Weights of a small GPT-style language model, trained from scratch on English Wikipedia.
Size: 18 layers, MLP 512 GELU, 3.22M parameters.
Architecture: tied embeddings, normalized queries and keys, attention and MLP in parallel.
Each number is 500 + 25 x the weight over its row's rms, rounded and kept within 0 to 999. Layers, rows and columns count from 0. Numbers have three digits each. The size before them is the row's rms in percent of the matrix's.

# q: layer 14 attention query, 128x128, rms 0.313, rows 22-31,54-63,86-95,117-127, columns 0-127
# k: layer 14 attention key, 32x128, rms 0.329, rows 21-31, columns 0-127
# v: layer 14 attention value, 32x128, rms 0.233, rows 0-10, columns 0-127
# o: layer 14 attention output (transposed), 128x128, rms 0.317, rows 0-10,32-42,64-73,96-105, columns 0-127
q117 112:470495497497483536463509511506498505471479519511522526466509493530492473478544518521496479473495496473590466487512489492493523490454511516506476487471507509446517468484530531479483501478513491516522525529508494475477525513543515519510490519482514508471527488499533506474483481508539471477506438494489580503455520498459508479477542514539551502465498493529509541495509506499509469489474
k21 103:493529473519463521456448540496518490471488527542502477547480473529493539523497550466479497493504513533503507493485497494470494503557497529518465507512530499508510450489506462498496533505514505491521541516502502445530492533501489520472493487506503509510510493473458498498491514505484474539481452509541528434487516493465513449495516494509550508471530528468503509488531469512492498502450
q22 104:530460525512523463486459513523463529505484518471502536499487520497503545538524475499464518494525547513472501493496502483503536530512551495493491526503530500470487455508491487472507526501497484478502442496478528518504480506540486488503489494516487528539498441500529538498536481500499503458490521497523458482472494439487473528501488540511448498521517468482530507547480520487513473513558
q54 098:478464484539513548494531499495484502494475501532531491494542521516471474485507477493514498489488440461445492544481478536524548510493495489482576511518519517512464458502497548511495460504530552491513509498479469481496507480507486506530480459519501496479465495540479481512492510507496542522472507468465478479503528488508521483520491450490480526482482475488478563477508479488512531495491
q86 104:470488564493539489509520471495527496545507521493484489456480489513530489546494496493519525459508466491510485485460515465510504494558506526487505504467499504536492478521525558488446532489498492507491508554507527483503489514501503484539486477521514493450501474494501477472461532526533506530515534499509471518458483516513509481510469479490540480487494503526449548518558481497510481498458
q118 105:534545498498508497530502414478512522533502476464510491512475482437483495507475496504478500516499481497514494499529416529455465502485488482516461505514508521534485525537499489532519517517483527446454467505508494511488498497499516506467512499502513501521507517508496517548514498531525464514518490537541503532520508511498489482507524535475461469519511563467496486475526490488455497492506
k22 097:526536498501465496462478575518520483487456487498533502488519496475503497476479520485545494471509505508534474501469480501522469493491478496511533493482524512485533518527510482525487512469489502511546495466499516481451541510471471498491548540506477526496493512518508467496469512498468470479490465505470481507492463534517506517497532495532503523475464513476518559464494535514496491536415
q23 100:521506516513484524493518451519476502482529499481488519510499505500524520502489499464497519482417474530474505510499510512461496537484501484495531513517485572507507473486521573452524484484482535507452497513512511438502482493521521525487486476503498525459557443499481514459496489517474481513480493524489516516509537485460531474496491504487547457505523484497518484482504469502517483517539
q55 100:543516543517497486485477513491467532494495484471505502532485493487492516506501489461467531501533503505454530483462568479539526472496490523504465485475532493489515501446545512516512509531493505511525507555508477517484532525565472499494500543501471502495465525507492447509513538516498496489507522479514535450489477505567498507468495491501475507512493469523458499517508518476447485481496
q87 095:483518468503491502509486456509521469494485514498472489509497532490506488483492508465497463503534518481468482516502522486550471477506516500506506482495485510504483510536438502530488498493471464461518486492442474503543537470500500499564523490526476490519487535506497501568509537489528496554506545440460472480506470520499485516563488529505492511502503556501514511496459529473490501483479
q119 088:488463487511483493564518456514486523504514510529510521504507475509452498520528497556528447525483482484523455506482457515466467470446498493525470526480507476534510493505501518534505510490518515488492487513516494483519491534451514482513467502490533495524481489507525494496486482485484502538502457511515474536504525486481493471543555517543547514511506561511531462491497486534468466520506
k23 093:442497474521508496497537474521510528515485507493515488535510515522495489511508485510501478491462489483461485479563487510461541514491502460510539515525508528541470513483474475504479477501468485535534499461517496466494484515493464476529508494507523500509508522532504475485550440464507491531478499505562444511495518468470466482511514492489477504513520477544520503562494486526472544502470
q24 102:460480453512475514476499445479504536501560494493451505471515521551470504523541504532500515519470465521483484507502513515500485489518465514519492504525495460491495544504475496511504497501508520537522523479457491523482473487491488498521501514486510514479494527554520502546524485505479453499490512514425478487479519485454504517513514516501468504485528462475525469483499529507443482506559
q56 098:520519514494457496502528522506472520521509494527529488500523500475490487488514526525500451543530523471485510500464506514501417522541513491511466497491505495457517533498442470514557513487515469487519477534523498498428493480474504496476505478490524520541508511498483486496499496459463541507478461501464531525503503504539533532498489536494482519496460550505512479460484491517486504492535
q88 104:478510506520523508512504502496497463497546492450511469487506544501510473508507495497486514519486534529518464525529512522468489470507505479512446504494454515503466497539522555470546453487468492469529485433496517473537484501420523499492549544525537470485507482466483479518496490510477522519503495480469504502505480567497489470500500527467524535513504510509497474517503503497522509504492
q120 102:480522512477498523486516433507512478455493496484520496513507506495492457499490525478555516477451508498500473523547484497469558510524481510528514497486462528534499477506511472467518487497501504538481505471538490492500485483451533493496469464493489437472550501489460527496465502500490457526505504533544501522514535472552496468499490502495518483511498538535520520538531505503461514504478
k24 101:508514482480474501510506493481538496477528461520486578561480479508507521480520519532542506517473459480484503488483497478462518510470497512498472479522502523513530506445530470462518483488492536506474474526478476535495554509513487507489496505501550470478511498518534499455570469491499481512481464497484536466508496546481495467525485502520493490465502493529507499500517534507527496521451
q25 093:486484519480519470529530491503504508486494490483489525575470494526528533524482528501461492484508461507471520452525456472472448540472527507512524516505511494488534517483497488500522541511490461533503513493530516493478515519473484484456485474515466511507493494461494462460512504528541506500484537438488488508507478506523474508510459470549487505528470522544522463519502501476462511530525
q57 105:528475493503454460477486483513535503515527542473476500449491520508479546482547496476496538489498496526491471543491502511497524477531506495497467495506476491487507481513492505555466495489512521506483496494497513510540473498580498503465471463483555518503511494520522508519502502494473464529521475509556547482518531499500483488477563524501510490445514480518500520455523525504467493469473
q89 096:502497440513534464518536487488462484530527487473495484546523478501537451470507469486492517521475547486546479476480533486474506496496480488489519489497525507478457483473521536501496495484526507552542494524453511511499518497503490504549536488518503537502498473494485437529470493492534535482516527504514518497513530471486519509484472481496529497510502537447507501538448528490466469508498
q121 089:541511495469518439534467500488490516522484493510502532469525475449487500508510509477501524538490496511439501513498491497507459508489522520483543486546473496471489469484492482537504465482519521487538505476508499530446521442455485519540487516529510491528518480504519467487511497487447515478470504524493523506477509554482525529514507453462496509516516473509476525488499551493551520506490
k25 094:439477526523517486525463437479533464547488507495507507495497528486507482488513529530528548502501438493539505525509478506507507506517529508518494492520490496487456516519463465515505531475509485511500493490519482554559531549511512497474524529470554530503508496504475472523478493526476471523525496465514471529505500496540477481463555520476482492520534517471516507496469498485499485503479
q26 106:516486498498510497465492443511467502484504485467500476536486512547498520455480498520492573511483513481534496456506457510501505491496478479501488502467521513490493511490575546544477517506524466550492509554525526528511513498514476502461477503477528503452503470498469517506518490543522494459507492501517500501494499491508513491474529488519542464517533486472534531520487490512427498504503
q58 092:476473524462454519526492456506554494510524523487441463541486512527489506474494500519495495492516500502462494552495521465495488506475468502491564503480526522519496484541541505462495476454493492518494487497507484461555499470486526512526530485483517457508453486513503533522494514504483503520461549531487526506487479467501451513504521511496552538492502496510501479539510486498509494543506
q90 100:507513485509485499510517525504487519468475491536525494525521487489513516516519483485520486512490500492475516524508433513484512532496518508532560492506549534502521438480536527515495533477497494459499486451482481500517473516502464516519446492508489470472510485463518520503489476467516490528480523473504540473490501493533515471501466511529517512486475508453490528483497506491613500500476
q122 098:510497483549492516552495465523541491460516526506519542525482508465514480510474514552478513527528513520490476476502520526485521508455503482514451526518489468440541511460476464478515473493470501496516469467516468480470500490486510496465464506473505528516532526507514524481473490561475506522503453510518505488493520469499502484483539552496476483494508531505527492524486513505444481528489
k26 093:493500523577502490479500500506482509498505509456478533533504480480566508479526475491502501447457493521463516469497489472508541504498491493495493494488485470491506448504442497499512533517491491482523497485456500462496552524510544493505469507533485549514511471469486507516555522499498508484490518492476469523507518531533522489510469510525520515520550448536486514518503471501535466477479
q27 091:464516473494531491457491470536477486499518480468512464507481501542474432492508514546512498480486497452534483512487511500506471475522492518528501525462516517501506530504457496487519444503510495524482503491497468495505495500470517491477526507485464560504511517528494499558506480521508456497496518487499600482511490495529463510514534543455489515509520503496487507498522479496473525452506
q59 094:522484567507449489461541494476539518491490510533546505470517508514530527479482508496516475513507497519542509477463505482516537543469482487471525488497505536479503470471511514460521549494501517517524517520486509533518514500494503520556433468477493447493485485489499471492479478475478503543535477529526524492505526485457514458528519492502501477456495506526485522467493520520497507503466
q91 121:492521463452478508499470495481581516465537488515529507504504482492482439473458509533521496500504507501519484502511545470500495464535514495507475511483453500494476524517491515480523478503499558507507528533510494532439469499494494514493524546459512451486480551519488553525526508495502469510531492494501522497516496513487508482488500509545493481485509455518482483469498472499472500540546
q123 093:475556482459470517499486554497474475460544515537500487471537491464497474484510501523514472532540518507539510485499482498516475503485534522490459480508461515486511494451512498459476532506518516511468540554510502504481472557501487513508499509490474466523520495494516493458481489427489472484512473487472526493480484515489532501447504519501504498520468504524479471473534530517512481524530
k27 099:512503493455484502496535496483534484472467498482511499470528474488507509496510538525502515485509535526469502572476489490552465519501514548560501481480474475509502497485474480532467506509528497502519526488490455531480519434478509524507526519506532514464480520495473503471469487518502503479523497488462515463503493503472515477489445516481494480451491504520529470473552520493472553484526
q28 094:502470480494537526483494535494519534451492487502475467522495558511517482458500486463535492468449439499545522491513449477510518546469502515482550496543519513534489527469489549527465502502514512481505541493518512498499513486465518515494491479501536487489522489480514476482523470519500461499488471519448518491472505532460494520509506486492530501470478539491529525495511532521522502469479
q60 104:495471504520523516481467479507501488499495476519481533489486462417501532510530525488523550555479547494457488516507523520507487516484543497500470499519465507521469482547477521491496491505517464475502530490518499499464518509494475502496501521530499520490537505520455411466488531491500511472487523474511474512552499503506510517486450456510513485500507533474474467528523496505515494506466
q92 102:474507510483516448530549518535506526485476479434497507566499528531496569508465452516474513454533514500496506489479505483536514477489516523542471512482498450485498467512530491486499473487486491508527468462485512515498519481502512478491478527512505510520480493476542462541523492495519513497517496515521481524475465517533483515538484499504469508500461513511493540509458544484473515484472
q124 105:492500513550538480538480509473482478523468508462503482477481500497512463549470492485495506455525525520445497497499519503500473446503479511489513517506511501444515528538474472450513497519533526483554491527490502537503487509480527484510517495509433531541466510524543547464518494546489483483493497489516483516509468466540495552506534522500510511510486474479488499470483472482489503510507
k28 088:570492511475480477453444468457477508547533496539513491503502549527506465501501511488501501465511488481520517470492474511480483530488522538459533499504491512523489527490505476520498508491496488528487490550499484480481543477538497505494521500493509502493479523520496495527530528443549493439498508500549485492510482503437478492486496480497507535505531475536513505486444513465473516483511
q29 083:441476469500495504458505542501454456474499502486503486455532509492491503510480540510480485486503510500499492512464500510503534497542502511465535493505521530502508506422532498491483480502512519542475502502493495441450492500469481517571473536506484473524499504485485492530515514477459477521520527490473501512521477465520527519502518498479559482494468544491506559527507507483488513517523
q61 096:495488530473500498546470479522480494448525502491474493542472506563482512482508474534481519541503522476478475501547457486488472545500513497497506494467504521498486491485515518497497502516521505527550504479490519543540509519513508496512522526490478516473520500481482505549456477515577482468495516512510476529488519491483455520484503501473461499521547499555530515516446525485463482490513
q93 101:465507502519518487480523470488495478506468524554561515542465532544524492464440482480504497526481454508510507514486497504509482451500510503503513516447477480515511510449500526494526512500476483494470517463496516525487475513451510488571521523476549494529502513503443522469477495505511500541501481473536518486484500514487495506514553525505527504469522504471515522529511498499521523472484
q125 105:521537520509458568436517493488516459466524537545497513479509494472482541475514526521466472507474527504552473470522462466476464532501478504534498482503519507502490464503507481491472499493524500522518484502505486491503505478491521530512509492486516517499504502523519513468489486515484463469486447496507520523500518514473533528481507565503552482436482509473542514494535504496490518513464
k29 091:515525511515476524456517515494478527479533518502527533450539454503489444491474471520510515505489535509500498507490497536486538494465470495464522500486518534466493485503478515510505492462473516530463512468546499455472484506506510518477494527506465511524510509481494526485493486488559477551525513521510547523521528473536538438502533530535468488470510482513512472492513457473511483499490
q30 097:500521496480519562510445518530496494518522489500497533480512505522491495476518565495546529478467484470528504479530512474465512467482467501491454482480472522505499498510511495538489481478524452513476453495535529502532515515473480482547513483511506504483508472493476442524465500510497503511517545511501472530484501509521484512526457441508555515518481502484470540523517512483538518522523
q62 102:516503539513498498432515507477512486539476507458506476474494448471521481469551465484485500511523519507501508479498490476516488511543552496533521491512491504493498478495486470481522543519515465461480499484487517464507519487562553518477451490511559490505526504498487542491499511507536504473476470472524497489509510506472510544497453476493491494506523525496566476521489470484522488473472
q94 101:470445426475481503488482521498530499482510501484481537508500521535509597512458500498504463482569497480467487502495493471501483509527466486493472481479537530543502507498511510489505522516499474509486508521477467538546477502512506511510542538507515535499514510493510523508542520514495482490499473467533508458483504486495514468483500548496490470485505496505487526499514527502450508446486
q126 082:513548494448482523523522517520509473472507527520513501498490536500482517464462501475501494503529498556524495515486513513442494518538493512508523494484487501488486465468522523520464477513500497498524526501514466494490504526491536511482499538486513542490508478520441511508528477494512425490507499516445556520490474505485501484494525534488557482433476488479524490496506493508499540456540
k30 087:530467509468489466513495496520473489521503523485542513493501479474536508515494507502472478503478510495509486525550505520516474513509482491508467509496526498485517502522524491488484512476502507548504527471510500495498520474559559504501489486478516426514450496495446514520545495543501543494513479472542479498493518501508480448493494520489490541516433526579483457515507496486486489466509
q31 101:527482516523522512508527468477439506482522485534504467497528502523489492500493489542512495464480505505486492515488461487462467516480509474538496481503472518557536538463500449459526476501483521537526503453515491539546505508492475491486502545471522526520493514482526484550533483504463487519515462480511504470493495501496502542505507538495475461464555508501502476491517487535477546515524
q63 099:471491465468427523464499505513583476507502528479507502479486481464497531467500507503484481492512497502481523507508480479539527518502474499506529501496486471452514477534521503528521508515449490509483512530498444471508494455503515513514500495493467467513496500486469554499492510513560514534528533536490536507499540476528488456458463490508493540508475484511525508521489476500525521530512
q95 113:511531469514484498518523553489509508527515504514505526508479504477481474509500537517510498534473488480528496515525493483452488554469475524509474490466492445433479546476534504493527532518504449448480515510508507504485486510505483523518494498495491453499495545509500514504529487473513488503510504480486530496484488463495517490482459595501499487518470478507523502508517484496468479438547
q127 084:534487497437490507525493480496511474467442502529515493488522491476508496513486532493470494455500521522548457479506514499502512508488471476527516495539479505473478428481476563493513496496492509488514481421527467516484530524523491518510501502515472499477532516518496520531474490527523501550513508447511469460507498491498541492531478543484540473526515517497528499472533506495519494511507
k31 091:484502478527495559435497501517484539497510508432519487483487470490484451452516464526535467534494498495493497530531483499499488513492486493542492491464475479482505507443487480481509486486533519492513506519469486497565469483540546506463499495497486488499506518519473504541516491515534499524543524505469486482470501543463476492528502491523472539529503508495494485521505540544500499479465
v0 101:465488518511520528509499490517475480511575482506500501476498497492486463499503500544494473491485505487490497545516492528488474528473500511497504520467515517428502480539526535509489517470500492554499462492492473478506419505531532484494496534510437502488446490499491515487503481476492503506501539556493473514466513472550498521487525500491524506500481540506546503517506501500456500527541
o0 103:507503539482535435515490497477518488480472513493485464505528458486517500509514513485482511533484545482510493476498493504493469464491473464518484458502513458530521509506515457550506503500527503469545527500497448518489518521499499515483483506478581478508525513485510477505548468527518478472523483499505534445480513513460511520486535527475555487489523522503508480524464511510518463475471
o32 113:516471484484503528458500534509444511549529525515506507521510503489459492526474489532481522476520510509516469474455507479508478523491486513509541533531524505467499475537489451483498460516513512542494504518548504515494507534507478471482483481444508530494505496538465515500533512499442472518492483468488479491527515512519486514525491503511484557460487470503458551519485497469460505475541
o64 091:491541480499499481528507522518518513487533490480512516498485579509527490511522424467522485513507441492524524483484500511520534501515486510524538518500487523525481540491537536522473544485512470484443503494446485486500497469510495489463488508551489487461486468509508504520502538487480505465490516479493491537509481513557500474506520454520486453514520500482495460499489484508531466516482
o96 087:497518465472455514485513474547529515489466495506502486515458517487529534465507530488485483450521505521483522518542481498489473518526497517506472490507501504497496482473467537460509494475532520496498497466551545528489483529465481545537545481507466511486484530490499548484459540481513550518457524548490488527501480525490490491514493511540466493519512465483487522465511461469502527521511
v1 103:490498499502499483514506496508530492514514497463521530481494523533478486503506514565494495541502510497473445495477501530489505451478459470517491477503483517511517516500511512509523527457494531482547504524507462506464498484539515503532499579476537498441458522504493488502486513459474549525491516474515489520508523495462512434496452515507442478493499487522489503470491491523548515509499
o1 099:499548522488521519492487505481493468472412500554520505486502458504521466503467471457483502511552494486513482481509503455541502518476548541496503502478519508527514529537494518496518480516500471487505511488498523491479465526497536522505458460460463483519506512503455489523525477539519502488483494467491488489513487504477500528511503462536541478514534528506451509546499486508544519498497
o33 121:488485519499461518483498520468505509538528522494499532511537510476485541494521518536458532497446496502451523517477470521511474484529492468485470466503497498422485530487452499520512492455490486528537473512521485514526505479488488508499534550465530512493483533492508505526503506482457485488494492533500488523494535532493515482468475550493449514502500504474521473489545514475479539489545
o65 092:509518506442485482508465482519509500592560478460454484512499564498461498490485502496494487486495493485547493476505547493428496507500515502495471485504507472500513492525536508480523468519529500495510514495501482492521511512521477546500540530530506493517529460493509479487483461504493510523542529498488487411522493507510494477500516483479525518499487511486485518504494491511529481502455
o97 091:518496494549496462520525516498512541465507497478525465505490493522498494487535478512522524495474523512524517563498523544456529521517464461502508539532519498472505459499506495515408563508466555491502486516475528505489510476486459512500496467495478502481522471524509520493464518542492483491519481456498527510518506474513473470510495465467494507485495453508520492522493499487496466528477
v2 105:520532489482457489481525474512492556503530530546515507478494511560513474452512502568504500548520452472474492549489507522523504525535480471504540506500496496532484488472478453493519486453497572476477495492457446477521510474487518502514486488501507510517478461499470516475520482477484488516480480494507509518515496491506505471531470533527493524504530538478499513502519494515472504472495
o2 092:515517473503508520463459511515549558513539498527531499494496486501475524472489526553555483532515516504501531519509473464464472483496503543482523530498471526511486512515488510511493500434488484475505535466514486498506496467510500496515534496459487473499529518543490477525486439547532467436539514481515518448495467504511501493492458504489489473479474517509472498480520521488501489500504
o34 112:520501498496512482524530504538477476515508514470514549473497499489524527510483506467500497502492470495518488510525492544503489521498440468539467467509469441484504480472522487500514467510481516523439492482519542495473484508502510582507502545485499543503481484483501488502538489467502545526485488488529543569527529526504504486508489510471493468505469544484531462492489463501485497482512
o66 111:501464481484512449468544453528496499502517461496477502533513484498428477509496455477533528475508474492469492497515535526517497466514548497497484524491528522515494524496540485509497478455519507513553494507533481499514496529498462456490523484492516488509514490478517499511524533475455466521478518559459500515465517476510472551495532477498503486506515461457499510522500500537508522522538
o98 091:512518546514533506510463515445486485463420495525494477496478511488500510520521446465464524479480533482492496483452516490512521513513528438477499490490526496468485487501509514496480503589490487506485484510502519495519506523502483443494488509529544490491487509481507522489479565458492506505507502493506474500493498504461514500526489493524523571507527476496475523495496503492526489541481
v3 102:536531449506485494439507478522512502467484526502508476559494487552497480518535498492479498494492497508542518486496489518516476545475481514524500512496523515460552504532493516472488508487505493540526498496460463475513517503505523491516514500504494536459472513491472486463479498506507504462488516503480514507462525506432509501504484427509513452520483443539556518489505475491522498516473
o3 095:506520492488490458538529510512507476508510514510446511498537499527500485529511465451489497505477450531508519483494477480526469485510511455498508519454502529532502530466476494506518538528519523484447469455516514525510508499520504486495434519491491547533482521471492527572505472503548496489527492514494473523487513496513488490509522524467477473478481520483457501490441518518516539497480
o35 103:493496525567488555501491496493462481532468500487528474458503498525488480469494436549494507493536519548470471522485493480479489490545478515502515495512548523486522491490563512506492514442484487494527503524527515485505495481505476491522548469515488472471496499476509528482482509490487513525442456513515524429525516521472520510484502505464499507494511498518507498476537465520511507519496
o67 095:537481513463532493510555528480509517526498495466553531519511513525529520493526468509469488511523512486538510494553497524484506506524472501498475502513458514494469525532490471478496481506479472561512504505464529461518473532502501544477510461483531534479472448528509537491500459509476449477510523461485490537511476480470511475496482524487483527482434528510502498529508522495488491508500
o99 088:478485473478482516440496492543528510499545458501480492499517517440493507491498479535527521515503513489473497528491538477521492461498479506539491524477478474472488485515444487510500466510525492496493512527480453540502504492462491491510465499539493478503535490509518494428542538473485542550495509531496514525518528494486512509504513510561502482485533486472526466511466520486506474486545
v4 099:489523513510497503500526477477493500533529506517532494529503477520467505479461463508474484510490502457513501475531487467463441477547510494533523487514474523538476500506479487515487499520499492505517509463487561519529465496465514507543505483550479457481505491473478458528489492487502509471527499477541506523502520547487498561507450475463527533524519481498521501508520493494467500497574
o4 093:498482514490508474487511433512533553523479487512519546538508470497466498508529529472520502553502487489465492505531518525479488486441515526525492526551534526492504524476470494493509522437520525515486497520451493474464494468470487450484501486446503538530501502536496510475496509492516480508456495530492508489497516473523465534497518521514500469517521508501518445527498473496475488520515
o36 104:518511495522484495496537485518476425509518506484505460520513524462509444494500446496475482497531476514499490508489505484526517501543519481483499514522528518485443497519525498514517461502469519501538455491511532499489483564477479530534514484509496473499531492508491494514534471496475501507514499509495533512515499535512470505546488463503521521439484467435479489519535485493564528495486
o68 108:508513540535494502523477526461523523457498501499465511492504459502497542489474506499488520496510521485478523475499494496542471497531527543476518472438519466553518501472480512527497516511451485475521494457538504550507515465530521518469513509518494521477537516461511484510493480539558532472515496486480494475477494528446516491483471479466507472510524519490462521458481512528507532499479
o100 084:515528487515504530509501531483458477516451505511513440452448536495503479483467472523489502475475501523536481502474486534501536501500471442487509501505487513499474472495526539472480420561497455506508527507539464490514496540502534474507520539547494481510478513501501509514500496511491483493512529484533470509486482490490481486501516519496470541489525508542498534484501534509493504452481
v5 100:532510521495519524521503527515525509496513541482554479451503491525516520496496502511484481515497514508507496492489546476483420512499519500505480498491501535473499483521516486470471509500506518550541529494486508471428515472533476491523513429486503490525498468509523536507512529518492504446472545470456489476468497466488509504507537439525510495522506529508508505481523527495519507502550
o5 094:523474510491463524469542484491493516452503542521498499514479482502512525471516493437467548518510495534500521477479490532573516530500513570500477543520511502496529450504500503520509483510483520496464479489480499529514496492484525476474506480538505507491506485485507492471478497523473499473470485442515473506539520480511489517511479480563514503501499521515459484551456503512535493481470
o37 115:499549511530517475543517492525518528494486510460529463531519557531509497527465441499556531530535503465463530526513510486450478493484491453542493468506472468555482468490463491470540493514530483511530515494510489471509486499510496483457498521509504536458467512501522492473489514491484452508467541508469512462466517502488500473522515484502511513475502503502524512476486512494485507505510
o69 102:508515521500511483498469505508546481512524485459503515517479487532522475500523487512522444478506509513501493508547499467444481486538496507489520459503546504503507502483496495479530475474456511469482499499450503545481503558480462540556466503468480478519480496479506520564516521520494534537486519490488500551520463481505516500505490483504511489489508501448512514481456515518472518469555
o101 086:499477513486486534494489503472457487500504477531462503492551500465497491476514510532452470529465497486550425490503482509508563467521458512498521453495496497540486549491521498523501524506490488502529511508547496468487516497509524473498544529487485487523534453535494490481505480468517497505525485558549542491475492488484484497481509551504491467493500477520509464522521511483474507484499
v6 102:490535462497515542495549481497526528503510505479500513481503520480516505475483498507499495486527450542523506500466505528503499474518465505503524498503535511469501469537506478556471533520519518473465470459457502481523515523513527500422513495499458520527529479460515491507460540537507535453508482487483508488564505502474507500522488487494496533522515455466482511485498491486487508525444
o6 100:510515522521436528525548500522466486476472469513476465538483506498515468482520570485525512510505506493515493488449521516496518495496551479465492479472495498508520497458468436525508506517494505511505485474524429508512514548502503534505520504519510434492518522492484492503518526467534490513494497488490500481475570483527495537502524533515533485469492499491515473489503482534484482482508
o38 106:474453542546502468478475491463495460488500541472532473491490509492553511510506476481474492502484523501502510472526446537505492502486535530518490456528520479538504497473475494519497510503470482468506483529486499504537479463509539515476478485476553518484505503487505448477488494519539531520476476508512514555500446515452510491506525504462489523528503534528533527483515463500507487525531
o70 110:497499502465480489535533543480462476519522516483516540480480528511452479483548521505498471471525440496510510517502525482481496460493496502517510547485522527476456497496553506521538495505544494522509455463482496543502526510501500459520522503488485514521498541515477489477508491495477465466522509524489530507475484536502485486528456496492459502471530472498490513508461535483453543547504
o102 093:504485478441542474543478492540535535524507457509501470507488446500521536494474491512511513508486488504497466524495533472511499480526479468506518526502470511546487498520500523449513518474459493500474539542503554453495468469526470519513493524494479506509507455524548544488488485472479522499484476521499463499518465514532507496479476468518480490527522476479520535510511482544521477502520
v7 096:506521558528507470475514474508467496503462508514534517510485550486500457496499500496461526463525519476500480495503467512453525486530522511493465509467494508554497498464475523560461499520512501467495483515494465501462519526526503484530457491490471536500516495495475525551516508521542499480469533511489531484518513442549499528488499504501545483487474483471501529533499506484495508458533
o7 085:501511451491493525477454462470495515528457476499500506518498448511523470521489534528488498526486482522495521486509505485516509552492526505494452480506499488494547453533502509508481515504495493495549495514489517547521532487507480511513469484551510505505502469489532483513540476510483496492515469519488521423484542523500466478497496513525506521479490481452462524456564527551490507499511
o39 107:504490485499473523453506499506526529469523541511505462507440512499498520504484479458490509497519537532472522529450484516507486500550465531534526495497478479517477466487499501513475534529476498444505489484478492506452486517533484499480476488486492511470474516551481455491486522538564485510511518499524476492531499522441516461516520492517481504557503477520522493529498484458523525511512
o71 106:534440541496523513489517441510483511440512513516488513506526504495507498476548453510506502488506507471521488523491445490519497497490532491421498472509494521527507506504537501498524463491523504512532515424521495475487526544512507486522537497467489513510535492507522526491499545489473460481492499512524493542512491486516473526490476509474452488500500516476515482514451545496516498477464
o103 081:486476464513500458515499549479543506512528515498505510470517496473489484471479518509509469500465487485500460525524536488494496454516478432500494524523463517514502559545508513461524493445520494511477494496523509498486489486489498494518511556506530487505484513479508507528516469514556560490506506451509460544475460488523482488492538513456515498487502534510519511483540456494508485506529
v8 092:476514500522523526585481465495492515484492527474487538461506455474495440514500500479519500501502488505417515525495483497500498504491478491477525511490484515492506516498515526467491510486510491470489452531510456538491513538524549488560531493512510569500491479499496515481466510532491491478477521506551503500478496502488515488475514502501503472521495554521506517518475488491474459541473
o8 088:487513512520502476508527483565512448480458492521481494485492489519511518530506496484467482536497532486522454498505516531511524547514476561492483514510491530494536518470504481514493468494542488487448506475511518507506477459481533527461507487504439472492492455488537493468517474536491500475531541526504509489530496514485446514538453509522505562490497487506479493484501499473488512515533
o40 110:426480482490519481464522535515479471538506510482507514474507530459511476499475498465516506516502501523498467521473531495503503480476480493514531528547476506466458503532522487509495519511532501553496503508491484509467510492510482456562506512486510482538469490523525569491484525522517516502487489506496493506480443446486525534483536476521484552481481514493496467554488469494484495488471
o72 101:526486484506489548486445489475482528547502485510461547530513487508483469499523533506491511452521479530533564493484479495488484479480532488435539502482503491484546483511487507518535507478484508495509471523488526487508513522473484480481470476553524552497530500511465436501515509506475516550461519505504515501512502502511481475478515510483517501485530464536534493463472493490487526482478
o104 098:530527524506501498517488502424497534481517515542530507513501510513473527481486528522498509510502476496501511496486473487467504515524532458516488463491468518533462500517497512459506473483497495495543518492522459521539511511501511531445499525476533477485498535479501502529513541422495472487486475446475495516479555528547527501481477516461508434526491500495500491489519512480517482517520
v9 095:521513553513448505520507499497528490489515514498508528512491555499488559506515518517519486468466489488496533518514492495507502476462489500498489496530556501471506507551483498517473499471501491509459500535495477508467535511535497497518513440494516518473526464486480500528472501514477508458475509499464525494515477512511507502516477571462499486484438475536509462526558481506502446532508
o9 093:478471509520499527516490524527495537521530539511522492465497514458515497538484522532546490479557494515495474521436491494497502506511511511489521483529524472511491481503502511495484482454467498493501531526496458476478523482490442475479498500466485495514471459462463489469537495481496470497506504554486523524500466508456446521562505533514488510528496493501494495481556508537499534520512
o41 110:479496471498504473459482495506486475524519529508466495530510539538529507466518491488484503511477447514528485528527500478460530502524484518504522503487521548525483483486459481523541541489475498460505495490472474494507526507498487537525511494498468529497446508497505508438454528465531532476513514497497447541522543526513521517512511459521460499488507473505506534514549473446495482512492
o73 104:512485535486488540510506529479478513498495494468518548485557487498452449492492493513528534470512561455511497503524496500526490523486496498496494466465461516488498536547519526507501477523522457542497502507464508525528458513483518539501509502490549526483504531511511504522495477521457475478522488479478480495487496483532510521466487492455488487507470561479500478522433524476486511480520
o105 096:525527485487473486490493466520545463510492453487493490523469497510494498538508474496457496546493526521484565435481509513515499490496509485513505517491494497517495490465491492460513499552506505516530489504555536487470498484495537491487493509464504454520482524549537512556471521505533501517484495476484498484512497480510504492447549518508535516474528481550503484521495458477499472449481
v10 094:495470481457508502504489467512521490446560487509485509543494539466506460513519512541511507501527459483513497471459495486479495513507523478516521502565458514526483522484471533486531506470518511479456537515462514483500485550488493491468478496491533475443502501487491530481475502477511508486529501502510520541510521472513501480473547525508543459532497523502508477500459502504492477549538
o10 086:468497509470490497499461455479512454530466524450488505523471487504530485498523543487487499462490518475514535502530486522497511515495464492518494482475492472446467505530534461475493528525505467516525482502522514499530488486537482530453516532490497536502536489493506508485494523563486498506505543488512500507493512535497483491542482534483499493510498544505476558440537457499467464498472
o42 111:500486550506459499488513499480498524553492503546494519451481491515508490452521501510508514495506504503503473471468494519551447487509532523487537467493473524506549488522484502457562483509496526509534518506546480493459505466501491491517507529486496485469481500523526480521509533469499507496490493509461530512488495484550481526506514452476437539506488512511513449547505515486482521476462